{
  "hidden_act": "tanh_gelu",
  "norm": "layernorm",
  "positions": "learned",
  "attn_scale": 0.125,
  "tie_word_embeddings": true,
  "parallel_block": false,
  "init_std_up": 0.0118,
  "optimizer": "adam_variant",
  "weight_decay": 0.36,
  "schedule": "cos",
  "max_seq_len": 1024,
  "doc_mask": true,
  "train_tokens": 646300000,
  "max_steps": 4931,
  "dataset": "wikipedia_en"
}
Each number is 128 + 32 x the weight over its row's rms, rounded and kept within 0 to 255. Layers, rows and columns count from 0. The size above them is the row's rms in percent of the matrix's.

# layer 5 MLP down (transposed), 2048x512, rms 0.0113, rows 1942-1966, columns 64-127
size [ 49  44  78 147  54  48  53 110  90  57 184  67  54 181  54  42 149 185  49  59  52  52 131  53  52]
[[158 110  81 106 190 144 144  95  87 103 144  73 119 112 109 163 159 147 119 103 114 130 155 115 124 107 131 141  91 125 185 193  65  95 147 127 230 139  90 172  73 119  62 135 121 113 117 130 189 159 139 128  95 107  78  97 127 159 107 112 102  69 134 201]
 [ 90 110 154 100  76  86 136 136 122 146 123 159  92 127 150 138 142 123 117  70  85 124 130 126 128 164 110  64 148 175  94 142 137  82 130  84 151 153 117  97 144 159 109 154 161 172 103 147 185 169  98 176  68 117 193 176  74 147 134 112 118 141  98  84]
 [126 168  91 183 189  97 120 104 159 138 121 182 127 103  88 153 120 153 140 115  85 113 134 173 136 121 185 166 126 162 138  89 124 181 148 114  81  56  97  73 102 238 125 144 128 159 178 113  89 105 100 129  97  98 105 206 123 125 103 124  84 110 121 158]
 [146 132  87 129  58  88  90 122 110 147 143 138 131  91 154 147 128 115 178 131 139 162 195 136 135  56 132 185 141 149 149 199 127  89 145  96 131  78 115 159 104 181 145 140 121 145 131 146 115 186 128 118 135 133 112 146 141 137 133 119 101 160 137 145]
 [155 170 164  86 112  93 118 149 120 117  94 143 188 148 115 130 117 141 118  35  86  96 190  84  64 131 162 108 116 164 146 158  98 173  96 119 127 109 112 121 166 123 152 137 152 190 137  74 161  78 127 159 173 101 105 195 181  87 112 127 157 185 117 124]
 [102 171 174  79 157  99 151  79 185 168  78 157 181 141 154  71 113 189 168  90  68 125 169  87 111 157 111 158 119 130 205 117 122  94  89 125 142 108  66 115  80 118 147 111 133 147  53 140 113 127  87 125 123  94 119 169 142 119 114  44 151 103 135 138]
 [ 91  86 136 133 105 126  95 170 130 102 111 177 139 141 162 124 131  97 111 151 157 151 108 154 138 123 126 144  93 116  86 116 159 153 130 148  39 120 190 162 133  90 124  79  99 152 132 132 132  83 159 114 137 117 153 202 159 134 107 171 117 140 100 133]
 [141 127 132 112 123  95 123 145 133 101 130  23 113 113 148 133 134  50 165  96 168  99  81 121 179 163 133 124 148 101 153 120  89 132 129 143 118 114 120 139 104 123 120 101 122  84 151  82 122 102 127 125 134 141 121 130 142  95 110 159 109 106  88 145]
 [149 177  71 102 111 170 147 129 144 132  95 101 103 131 161 132 161 116  86 106 132 123 111 131 175 135 122 134 146 110 153 154 112  98 175 125  90 133 157 107 103 121 159 137  76 130 139  65 110 108 146 134 170 118  67 121  86 140 133  93 134  97 124 133]
 [112 152 142 115  76 157 156 187 123 164 137  93 136 155 140  72 103 144 192 161 124 100 151 195  90 107 106 152 171 129 101 125 111 111 114 125 110 108 107 127 139 148 127 184 163 114 119 119 107  87 132  95 212 106 117 128 190  98 176  85 182  84 163 124]
 [161 121 101 171  67 142 127 104 108 152 143 173 118  87  97 118 159 156 142  56 114 102 151 128 146 106 108 144 138 206 143 128 103  84 165 125 112  86  71  98 140 162 125 126 109  69 173 181 123  86 106  95 106 153 125 160 130 195 108 119 109 164 153 106]
 [175 120 114 135 116 129 165 168 101 132 109  97 148 178  80 134 145 138 126  89 108 123 127 102 104 154 122 112 147  85 126 132 176  85 133 148 147 153 145 145 127 129 140  97 101 119 182 190 141 162 180 142 117 145 124 135  97 110  91 160 119 139 117 108]
 [ 91 126 141  70 100 122 173 133 157 137 103 129 152 150 132  57  75 109  86  96 155 124  91  85 149 130 148  80 125 173 115  65 104 170 131 139 130 155 136 105 138 109 134 152 142 160 113 157 160 114 103 135  70 101 183 199 113 126 146 120 117 120  96 121]
 [157 126 102 115 118 135 125 133 103 129 182 169 184 101 106 139 112 162 139 136 108 148 117  72 142  28 123 151 167 190 115 197 104  52 163 164 159  97  71 144 124 114  97 115 115 117 140 159  58 121 153 164 158 183 159 125 138 153 131 108  91 207 162 160]
 [190 215 103 121 102 146 127 115 145 117 127 137 118 134 152 119 183 159 183 129 156 155 128 148 130 111 108 112  57 133 135 154 140  93 121 126  87 128 113 109  61 183  84 151  89 171 103 155 158 117 153  93 204 159 150 150 113 104  97  92 117  59  69 108]
 [ 83 174 146 115  80 116 126  87 162  85 136 176 146 154 141  79 121 148 142 120 107 127 118  85 169  91 150 138  94 155 180 129 109 150 132 125 122  87 120 113 105 141 132 141  83 125  73  88 120 140  96 101 168 154 161 147 130 126 134 139 119  74 138  66]
 [187  81 108 110 148 122 125 125 118 130 137 111 139  82 110 140 117 172 101 145 146  80  71  60 160 130 101 112 115 106  88 108 137 119 147 136 116 188 108 114 152 104 189 145 157 136 102  91 139 130 136 113 177 154 145 114 104 187 140 153 130 109  70  86]
 [146 134 163  95 124 124 173 115 133 135 151 183 155 152 137  88 109 123 180 129 128 123 122 134 170  84 141  98  94 147 118 105 169 140 120  88  50 162 135  85 190  91 111 139 147 164 153 108 138 112 146 137 126  92 117 114 185 141  83 126 100 201  49  97]
 [102 140  99  95 137 128 112 104 125 136 124 138 120  51 134 105  78  96 162 133 109 127 137  69 127  75 118 149 102 156 193 132  90 161  61 166 114 150  48 201 157 135 129 159 139 114 112 112 120  86  94 117 145 171  88 133 179 160  85  98 117 152 130 144]
 [ 87 158 160 123  88 120 135 123 156 141  82 108 147 114 172  82 130 118  90  85 133 100 137 124 119 131 156 120 162 104  89 149  92 107 124 119 123  94  86 154 115 117 145 124 128 100 100 127  96 146 132  84  74 137 148 145 165  76 191 132 147 157 109  79]
 [116 161 125  87 110 148 106 142 120  95 101 134 132 134 154 105 129  63 141 135 121 172 133 166 109  83 125 125  72 114 125 153 135 104 132 112 113 173 207 125  88 144 126 174 131 169 105 132 136 156 110 128 200 134 130 159  97 157 159 150  83 116 155 127]
 [ 84 188 120 133 176 160 142  85 199  45 135 171 126 141  91 141 168 197 102 160  71 132 114 166 124  90 134 129 119 117 182 166 136 147 104 174 133  91 197 148 140 108 142 140 173 112 156 102 115 159 130 177 189  89 128 124  73 157  97 100 163  42 203 155]
 [160 154 142 127 145 128 190 123 114 153 136  67 128 150 138  88 150  53 172 128 115 109 169  73 134 179 100 137 105 120 119 129 150 128 110  70 101 200 140 120 101 127 133 148 164 194  97  97 137 143 135 155 104  77 127  70  99 117 104 148 168 110 134 129]
 [132 143 123 160 129 174 173 176 149 127  98 130 109 151  97 148 153  95  64  79 118 136 146 181  40 137 124 135 141  82 117 122 108 119  87 108 136 114 137 143 122  72 145 128 135 122 135 139 148 212 142 116 115  96 101 155 150 115 162 131 133 134 165 123]
 [137 192 133 160 114 113 109 100 194 113 110 180  98 132 125 103 123 115 110 105 129 163 168 171 108  75 143  72  80 193  59 138 143 112 144 155  79  59 141 154  90 156 129 101  59 162 127  93 109 183 127 147 150 174 139 113 126  97 113 124  95 126  95 109]]
# layer 5 MLP up, 2048x512, rms 0.0155, rows 1943-1966, columns 64-127
size [ 55  80 138  63  60  62 108  87  61 183  70  58 183  62  53 159 170  58  63  63  66 151  62  61]
[[ 94 125 165 131  99 131 135 192 150 146 191 138 112 138 149 106 130 170 118 172 148  65  85 112 149 124 151 153 115  44 164  50 136 171 116 138 118  50 136 131 144 146 162 198 129 117 119  74 145 125 148 138 142 168  95 134 172 141 156 163  94  86 136 132]
 [ 80 144 159 152 137 145 132  76  74  62 144 189 160 182 104 117 158 127  77 112 138 141 111 117 126 131  63  82 104 126  69 164  81 129 114 111 134 148 157 159 200 149 129 110 160 163  97 170 147 118 103 118 105 119 104 130 187 111 117 128 115 137 127 127]
 [ 48 133 163 117 205 141 108 152 149 104 111 101 144 168  78  95 134 122 141 122 110  92 120 113 128 191 114 141  81  48 127 154 140 175 100 142 124 110 121 120 175  66 203 127 143 154 155  89 157  92 120 109  75 120  95 155 128  94  95 103  86 137 132 146]
 [ 98 147 104 159 133 204 119 133 125 102 155 121 113 115 152 104  86 121 118 159 113 110 109 131 132 141  56 163 105 149  93 143 135 155 110 147 171  94 175  93 145  55  93  98 187 141 128 125 119 152 119  85 119 131 164 122  98 158 151 134  90 117 139 135]
 [ 64 165 153 110  36 146 125  81 123 180 161 124 148 174 106 150 107 163 118 118 124 124 106 151 113 122 104 175  85 154 144 168  94  94 112 156 147  63 145 120 147 114 114  97 172 136 151 130 126 168 114  73 138 119 113 137 150 161 128  97 147 159 168 135]
 [168 192 122 119 156  98 141 118 104  92 112 107 117 134 112 132  97  79 145 123  93 153 129 137 123 130 147 146 127 140 112 149 144 164 140 157 135 146 133 149 122 172 146 113 154 137 129 176 156 167 226 181 114 108  96 144 133 158 131 158  76 164 125  95]
 [115 123 156  98 111 156  92 135 142 149 141 165 146 155  69  97 104 140  79  86 118 127 119 176  77  85 176 129 123 170 139 146 113 142 120 126 179 149 137 138 145 120 107 125 120 116  95 100  93 140 145 134 139 123 132  95 146 188 122 108 124 213 166 139]
 [ 89 117 118  89 123 119 117 124 123 153 137 149 113 139 127 144 106  93 188 101 126 131 124 115 121 167 121  92 159 132  89 162 162 176 124 133 155 124 172  86 132  62 123  62 102 142 106 199 130 122 125 165  99 124 168 134  78  75 140 149  99 162 144 132]
 [149 123 114 181  70 142 106  80 132 146 101  91 183 164 106 120  84  88 101  67 148 153 124 115  89  97  88 124 124 145  91 148 118 175 139 142 165 111 123  83 132  78 118 144 111  69 159 172 154 184  94  88 108 126 172 109 108 146  84 162 131  99 192 147]
 [116  89 119  96 165 145 108 124 184 117 170 104  97 116  64 150 156 110 158 105 159  81 112 122 149 173 121 168 102 108  94 165 103 152 111 169  76 110 171 137 190 109 142 108 156 207 109 140 148  97  93 147 113 125 121 156 130  49 106 156  95  87 115 163]
 [159 144  82 116 140 135 160 140  90 191 150 121 104  84 130 146  83 123 208 168 170 146 132 115 124 141 181 130 143  94 128  93  88 112 118 111 152 172 135 124  79 146  96 122  80 193 106  87 138  54 104 146 126 113 128 167  58  93 145  97  90  97 101 139]
 [110  78 168 110 178 213 133 196 148 142 175 142 131 128 151 144 162 119 151 129  96  48 122 134 157  86 186 146 104 141 150  96 109 111 128 175 167  69 101 158 119 143 114 133  54 145  64 127 145 133 196 145 131 158  91 167 108 148 129 105 141 188 106 171]
 [116 140 131 113 151 191 118 123 122 100 143 118  73 153 126  88 130 148 156 152 118  72  94 159 139  83 112 173 134 113 111  70 133 194 141 180  99  84 103  90 186 138 145 123  93 149 192 119 110  98  77 156 120 103 110 130 117 114 152  86  79 144 118 123]
 [170 130 130 130 166 159 130 132 162 147 158  99 126  97 198 113  89 121 158 166 121 215 121 115 113 130  82 190  49 130 105 138  62 121 100  98 134 107 144 166 170 143 160 153  99 108  87 129 113 152 170 138 154 110 159 112 122 132 144 150 168 135  80 176]
 [166 167 122 123 114 198 106 124 107 166 111 134 149 134  99 123 143 106 111 145  57 134 128  95  94 142 112 141  97 139 171 113 127 108 127 125 168 132 138 127 144 145 118   1 150 127 120 181 133 106  85  83 144 164 143  92 152 146 100 128 181 177 137 159]
 [123 124 101 123 159  27 145 159  90  84 158 110 167 167 146 107  67 132 148 137  92 140 161  61 164 177 118 129 150 166 150 124 151 105 113  71  89 132 121 123  84 161  85 182  97 158  54 119 112 137 114 148 154 123  86  90 105 114 101 125 182 176 110  37]
 [119 138 123  91 148 109  83 139 104  93 117 115  59 121  94 131 119 131 125 121 156 138 129 110  70 116 124 101 109 107  42 138  97 135 124 255 100 111 151  99 129 115 157 139 158 153 114 148 109 135 136 127 121 117 148  95 105 155 106 117 134 157 148 182]
 [130 131 150 168 152 151 115 135 170  82  55 160 170 148 104 143 194 135 135 146  76 109 109 154 113 134  80 125 136 136  99 187  78  86 113  94 131 125 171 109 151 138 127 125 191  99 160 195 137 213  92 186 147 121 108 141 176 130 135 121 128 155 161  63]
 [167  75 135 155 128 152 153  94 173 149 139 190 121 127 140  98 160 147 154 161 134 140 147 118  92 101 109  54 107 138 146  32 151 152  98 167 178 208 136 136  70 110 129 131 147 166 161 123 132  64 125 123 103 155 122 108 160 134  92 142 161 138  96 133]
 [ 86  88 111 143 152  85  87 107 177 115  81 148  86 122 133 171  75 158 147 114 132 155 115 135 122 123 195 106 104  94 141 145 159 176 122 125 148 101 153  88 144 137 183 128 168 134  97 119 128 122 238 173 177 143 175 117  71 137 142 138 121  71  92  99]
 [178 127 111 119 113  74 126 100 136 176  54 107  88  96 161 185 184 147  77 110 174 119  76  99 118 135 108 174 147 158 146 118 120 103 147 129 164 140  95 116 166 138 147 108 113 135 129 131 127 154 124  94 153 136 114 118 149 112 130  89  95  91 128 221]
 [157 116 120 143 176  83 159 109 147 130 100 124 155 139 112 150 160 208  92  83 146 138 148 112 165  68 142 165 146  74 138  94 146 145 166  79 160 162 121 126  98 162 131 158 120 145 104 139 187 147 120 109 152  79 150 138  98 133  91  93 145 132  36 118]
 [163  77  71 172 117  56 161 161 118 131 187 150 150 159 115  84 114 140 148  80 129 135 151 126 115 141 136 104 198 137 154 129 129 179 130 144 117 148 134 131 129  92 119 136 118 151 139 100 141  87 134 121  86 183 111 161  99 129 181 139 115  71 111 129]
 [ 89 127 200  84  94 149 114  91 202  97 172 155 167 150 131  87 231 136 181 155 102 117 127 132 120 138  67  99  99 119 107 149 121 109 135 132 123 130  99 134 155 141 139 141 174 142 115 124 112  79 122  78 150 160 138  73 142 150 148  80 151 150  88 125]]